Part of a small language model's weights.
Architecture: LayerNorm before each block, rotary positions, tied embeddings, attention and MLP in parallel.
Training: a variant of SOAP for these matrices, 134M tokens, 4090 steps.
Each number is 128 + 24 x the weight over its row's rms, rounded and kept within 0 to 255. Layers, rows and columns count from 0. Numbers have three digits each. The size before them is the row's rms in percent of the matrix's.

# down: layer 6 MLP down (transposed), 640x160, rms 0.147, rows 571-590, columns 0-159
# up: layer 6 MLP up, 640x160, rms 0.14, rows 572-591, columns 0-159
down571 088:120143098115122100150063152076144144115099157112140112129166106144112141071124141126091150146146127110110153145082130169164146160154091103114121126124145151124152150143142144101125081116082136111101091115095113112151105152126101105127123117155129136078121128161138094137119127119120134142138108114133128135138132127101117128148140134143100177122102047103129136149122077103118123099153172097123167159106116107169108132131168130113136107113093108108090092121137095103107118097130128
up572 103:109122122152127118125109105131137096107120106130109133147141150137155111135142135133158149137046161126132131119090134093129119134135152156146129103124163074116159107086126119121130100129135122120129127117071136120157112172143159117151090093167134110119147132132085117144126099085132139170113155151117088139092165125158137107108157113137149130116079206149125153168134116171099122156116112125137116118119051111132137141111102112104121112121130146189153104145124156123136103142155134
down572 109:109103156127141130152128125078151158168128073099106090118120166112104092156166126143165117114123137117114155133154143160149068159118091173121141130111157136111143112151117087126145156154117139116164123132162132103134107083123122125120121169142073136135135106121112119156133188103162110118097158138121098171108127126123116135145150123170179137123155145132146143109132130135132117157139126141136126107098125153119164144142143154100073167091078103125138136174111162137097131131134108
up573 102:088131113175171121139131122138139085121139142139148125097112152137074116129162080171121166115132124135087125152093119140096121122169139162130114145130125140144141160130134123108171106160100107137101102150094100148146120111143173135164118144128141132124105173142158139164120143122125095158141140156134140115111108152114137132137100142146161145129181123116095167131070123117141134174127118164150111114156126101114116137161097143108154097128144096151164131151142150069157142164146068
down573 097:101102157141147171171112157101095156127117124135138136134125140095085092101144137112116151149136136057132174191118131104090105146114091135137104126106102117125157121117114103122152114110079131120149128160129148147162131153112103117118094139133096143154150135128108120101113138148129108121163162129141182157165114129130108127125098090121141174172181165104143089148085133135099117120096131123159149105114136118125100095119144112150149163142133126164109135126150162150110147113149083
up574 092:110099126117139160147101130155093131144141146136130138097082147150164154141131131120099096147147133150132157107109104114110142138104136157098158074119146169165141144123133156126166178165086141114123103112121111141181161126124102133110123132111112129082141135183103119106111109144142135136190111138130098097079157111144139102127094158113138128122126159145168118123108118129171110124071129138101145129130093107114116174172140131155148144084131130108122153177133124104168116129169119
down574 087:160151114202113116111164198058113139116128126111156131098154136073118096118154168150118152200138113153117117116145100130154120094134119136154125142160092134117114095141167106150086109141148144118141120117076147152091144136125149088101145087138101111135124135124159108156151113159117180094111141125111144143173132147133138142137151135140113103132115090107093113132131133118114078131142123125148101140124151118142077132088132122100108125111134121151128120126134144104128153139128145
up575 094:059147159153165136139098147144126166208128139121097138120136138159119132092129142125112137141139124130144141087141145165127093105124167136137136132128125131134112134112124120152168141115123122132147137127146155183134106129118140135140108126126140128126149100102153107162086083126163122128109157122122083110126115102127165119122128148127093148142118166129164191133122101111136133102130117154134111134123197151108129101103086122136163097109099115106161135140096134096195112178134177
down575 109:112143155145132144138108136088150164112081146110122133127146143120123066141178145159115147150152136088106112141110127099139162113136101152092107137106131157096143133187124132180119127053119172092120119105113120172121078117110101143150127116090138115149121121113137128154123117114153132148109131119188091080156123109123090150110113126129126139107150146133174132082097145104116123139112097146119090122161148137105185143147125111122116133147121140110084096143106134108136156129111133
up576 103:161151112148128108138128128184143091131124112113131135130123167097121158171085119154119139152116154126100134123110162133125138138139112150157134093119095135130098167125159117133132130127111133108166165083099150090157122109158076123130113136150113087091137116156054097148143129139154154123100122110115176134135138106129090150142113100122128148143143148118122121167108164154100070131111133100171131131134112110106118139132154134180096163108142099088179153151124115083147126163130126
down576 098:139156129119105126142123104130135176146115138135135135141157145168140104146139145082116120108110105169124181114160131122156101112112088136106142150141139123138144141139118156082112137136149111139117110166078112156114106164136109126084135124064110165123165150121123134121171109079121099165148124087158119105150122179139145175126081141135127130142078158122121140100121127142157145163115143127070096119127163145114159172160129100095115129152107124097131129124149086136132135133120179
up577 103:131104129122130126107118159155154157136084104122112145111105159133177124115160100149126152148172149099181110161134114123117134114128127127112158101126121171144144091121144147117100110116176062152151134117173083058077102139128072125124156139118114183127162144133117146094088123115111149123140111134107120122152122109130129133154114140090058126131150134086112158127124133103138161142136137126125152122126106115110138138134134126124122078150157090112125155133141151110178103129159116
down577 103:111182148134133109129105107142138107135128106105130129135087137135164108104130149127128098125111128108145138122146058108095137087117143117135146078153158135107096151173126113107119150102115153203162110140125134086151129128104140119137125124108122089133100134151127149159123129135100124101107130127146133087127129142106118090123099133141151094175122116102138136112130119150111132127127148161144165113103139113096098139152144137083090068121120145127148134167116219111096126094152086
up578 094:116149099157131134147148119167159140138102120069157143105133156121157159157128082133111128104144143104146118143156113148123177188115133110157148128155123140109131114152123132154127138152136128140075079120087097128101164122105094175134135091122122117130118106122116119147141149092119130096070157167086094136116127137126148119166134080140136099121127104106169141197099153139108109156085126157154153109121134091121091131118120124134137095126116139097126159151144133119105108086132133
down578 091:100124149116069119130103110127170166120133158146124113163158134124127116128111131107100167149121091140119152166090127136098158092179125154112102169160129139119139156132152146114137156123130112119153095074060105140096123100145136077106098159102124162118136081123126153097116125144182154151163127142124190146140116144135107149136154120161143103120136148107148126106112137160139099143082110120163112129170135145150147127093118109087083122148106123125134137137102119150113141112137114
up579 096:127098160082106141119121111139161122118133101119120144147146157132137113117105122117060163125129135115142126097072104126135121104112162168167165116143151167161145125150128082121117126113127120105162098074147104133120151134129169102123165112127171107119103162125144121080157145131151166114075117123115138144125145125134168124064129152128114067112133160129142085133107122113122112132129154116172123104111122155155106141108099107171108129077125154155094127162136142122109128099140122
down579 104:137135102121131097075164132090095106127078119134154141114113146123092119141154150111149098112154134168132114109146150155120127136114113077110092167124080141133128127153162157127133143091092087172110173127166127147139116110098105170141106148139130125127111156128121126131119126152071126107104101121133150153102166139117121119133137148129159141119102122129082166113117118120120093175125122151136106196173176102098119112141099100138115088105082116097159105152146120126126104125118122
up580 099:097117125086141110110141144098142118110147143131067128151084151132136110128100113109143163153096109164159093134120118133158142140138082157127152159141111129096108118116133089087161162160134141158104121146144100095120067154139118133153143115111168135103109111125143111157104127126133177138153093128093140119124096140098123133117080115133134104110126139159151146128147127130127165127119112109104105146118185156110147199130124140133153122131213087138120145137155146129142102155152116
down580 099:147180130121149115158132161096137156114160118162131069090154150131140145141101183115160113085110149137152113167134131147112134095125171107115127119095157123120126120115134107124112162161121117124147118145172123114168132160093118153069112146115127129161143181127115143083148156122155116126135165140122146115137139132107136124122132111163115129132150109105138143116169125136144122180100124098170166154132077126132142118144135127132161091102100116138097075114125099106169125139124187
up581 097:109109113155123096131116102153145150137143163125121123144121162117144119125112150157108131094134077125089112119140155092137135089096120101103128102127181125175179112153131160166126097163099152130063155164138094157122144131162121126168157143108095111120147164125162111105105163116124108109122123145157169122189122132117133122154158155120098106148116113125097150117144086096117108152121116130086111115126165134094088134116132105126124071119161132105121131121147134162134087137096120
down581 099:154145106133109150136142181140076109106129145188099159119085128093122112125120119146093064175133155137166126098147120138116137151133131156137127114118113162126136152126139168146107113133104158183122117075119092131124146137116141107128133174088164126163184134140088125140132117095148152151159102114145126179100179135142095154134099109120153151148140130076164132132149142115091138125134152144120134140175116119129100122116136115122141148145135117142151147143161141126125105170165137
up582 103:132096122115133138115101128114119111138159160115100126127133102076108150094144140107124119122111134128174135165111130135137134067132122128141111122087080139110120107137132134128135141102113161095113144060090131152130062108171096131156097128156153130170127118130099147104120109112149121143111135134156084137141131130112140125090098124172116159112119140131170115134130126125192123173140159157144098125158121132121090114131095170149093120134107150126099126144070165102174102121152154
down582 101:092157105138100123116093144122118139186149110115097148117135118187126174120130118099098084137143103119135134136118136101122106144117101097127126127152180165151104108143101121179112140122120135116113121144136126108089135122144139127129107167107105089100148149179176104097128119110102166128111143077147126084142162139123167123135146120116117112113133093160148174143113144166105123136142066169107152140135158133114148129101113128094144155103113163160111083159150110139152159101138141
up583 091:102125109186131133139093140115148113126061134113127104141145111152095115127166067147144128144115113151135131104143142124138118120149129133167106182119122107142122139156129132167120114125136086146153141111125153128159166122164149125161157111137122104141171168135089110172085086112103129136092126111208133125132153131105148173135103192149116167112124141140151110122139135145151110137128128114140111120077128134135120117101153131109126141120112144115124139146117134107127140063191108
down583 091:167151160113114118140140112119124099168121124146131174182124120141184164132130121130150181140109116124135091084119102101124100122168149134100113093121100128178130117125120148135119128143122108099165120111118118077117148156177089161169154097123124090150113156144103128146143126105118123160168140103137112161133112161143134125090138133121122074120132150106102078140122131075102136125113113138134123128143101181082123131118120144093083125139108106101131117162122118173166137146133124
up584 090:102070162117115106133101121154109125127136134142132159107165120121074104064128125120170118163138128123134127119118167110124175065120102142143113111173149125174088165140166121127138141144116135129122134114161122096121115167134126107074149088141121141085107124094118134152124123129103152130152134151110118145105120166111112132165092150133092136167080106119162115147114123138121117166113173096105144114105132156133146144149120107123127137133123135106083157145160086151159129124078104
down584 091:139158141131118166101098132138111135171119108094118115135096161096123123155084125138115145102098126132101113103122107153089124166095151116101114176129102113096116123167115126100181123152154126160123131134070132154146121104136172133159134170086134143142143166141152130120145187179125128146117152100110150113130119144113125136149149164123137181117127188144078151072130144128120141093146126149131131164105116132157135096119125137165147131097164155107155111134114139152100120125159125
up585 091:110160100122138143155121141121111143124125183136122146135132140149086121140104103131117135085129103083166155138091101100129096089123181163103134076121127147090140160115128149139134123124098116142147147151131118134135170129155133093148132132134151089101123100120128136174129144129067124095139064148128113154137143097135151146115138073158143097087097155157131113146088156165144116148160087123117123116115151107148136116149156141143133134107127107141101147166112131120101193159126150
down585 100:119080137176160159121089128194133136095129135127114124130144123149119142130154122124147126140139132095118136162134084142067155138121165153182097111148117137109131145135110090161127163130145064123101133088129121129133124107155157140118138146130108154162130122115119132148159080078143115135118167152105096136091096156130132116111130130099160130128157140097164119113079094182102103088101167105120129085112136099137151154102138109123160105132106119151132135126116106164129133135114099
up586 096:139134089091176144134112146138130158126135123122079195165093117109117148165113138131109126143118072135166098145155154116105147133096099144146162143094148125144147122143152102115156150081151156107092089144098114123116118105075132110130100138193139123136132107113123117167132104118138133138155116130124090120131150109164134088142095117119149107146095178131158114123156174089115128123171104123144148129147128154077141117133148141127162151150145157126151120120130168153097139136137099
down586 097:089147121142060113119110112080096135095109114128131145173135149147120172115114075131113129120116193113139086098096087150170170152098169128108102112202092150111101118118100098122103145139139139160135119096117156099109139150119119140141158131090119138151140110122119135140123145124143131117120134114086125159123122127131103110095165162107113103130116107100120137142137108129147127129134161120093106123126128079152119156147095153161111099101119109107143141147100124119195113139125114
up587 091:150070125148137134092124127143143094103099107122118095135115177140113137141185115140171119113113115138100135148147119109116132169127117179132122152151158099162138130113129102134124157102125116119111104115136155126077143114136134166144089138126093105107104122116125103122122157128147122123141167150106117104139124153185102155165149152136135116125094133155128099109123156116160133152139157137166106131163142102124110195131152157165081110117149176102120138137138117136097153091069182
down587 104:182140149105156106133137139102166095151084120139123081112118118169132085066155146136124097119121138113142108181164121082114114149078100157107107126113142097167096158173160131143111156123123094120122096144058139118112136140147146108152099136098151157123078090123121117132145122119131139124164165107131109137147143125140109123155129152141136127147131114107121115145133099155114156124119101149104175142156108075175125134128134143158140123108149112102113109102113105125125172146119149
up588 116:096151135167140116129124082136147140145109127131115148176108102137192153083114113116171133122086138119128113115114118096082110150175100126145142157135111132136092156125083142162119146164129097148156121118147102158137171143127120118148114102153119129158143121121129153118134065133115134134114151142087163160142121086110091104131100166126110134163106149122102130091117126123129137093182130141112104121138092142102094118098097143162097173156161152137127157143124120141104151174153116
down588 124:143120135125150123105116174155149137160090151078134143141149137140165148120115166126145117162107155137113136092142146131156110156155080139120114158149105057134102126105082137136122164137162098130108130131130148144098114124134114139130114122122123131124140117152151097105095109156100114156090166126083112112126113133133084123158172161147129161126089117119125133110123121126121106116106102169117082150139097087081105130093119147119127100143138154080152156145107142128132212097145114
up589 099:114141144114147142172083126149169136131104111150195140158108140131086143110154125110122137097142109121096092184098124117130149123121125166082099067153149123142092110117169184098118174125142159164111138105109119148122162120130106158157161075141069166134110128111128126097157117132129169136112119142160109096119111121128153106136133101127146132162140136151118122178166131141132126122160138136153126094167112149127112150165116118153145133129088111113139152141106147129102143127119128
down589 105:127120127137126104083110100135109141119114092146145111125133152181151126099139143156164087188152122156129138132128091108103136121142141110120181154114139115119092110145151113127096101185125129135121148144085131124138124105117142100151100105137168123089115143149117123188102122137121128145125154139097136078107108118172097104146089111107102110102109137167115147091103183126159126124161051089128117131147129152120124096104129123126104124133148132138132103149135157156131147074153103
up590 109:158122117134133123122132118131124104125133096102108155085103091130121094131163082145131088198142120101116140114119130126140143193103149131149153111106141088106152100135094142125142112161138110102114175147135142098135097141146110148119118196106126130110110171141131173095132137133106117137149116156141123173153160102137133138092141120133118122124113151161087185109143123118106163124085181102121120111132142089138083117137108124153138161137090166133131138133104108115132082161150105
down590 106:129140124132150095121143168138118125127121165122148159083090092135122137136168110116142152137070088122134139148164180099168156128149112110128134110137144082116131125119107086114123100106141110152133124120105119121158140163161138120147129129082061135110126146121125118116151140133123082142120100128151104137148051105147125114121115137114146095154168129159130140143127158176108119144144140135088115118118178133127091161117143123139124147132067138116126144151119101051114094124128117
up591 106:150134094154106087155117169128103132080181125119114142145171139086137135170104116156138099134116128098139124104142170121118152035143101150138153138136143152135137098162134116176134092088110181116134131137117121103101128123131114154124167121132138095119122137104119132155140138127122137168149092116136128096119117110096136133141133094097188147119138153117150127116115136127070130157093113110153091105139140133177110152131140161124144123162118103159103131156134146163140138168151113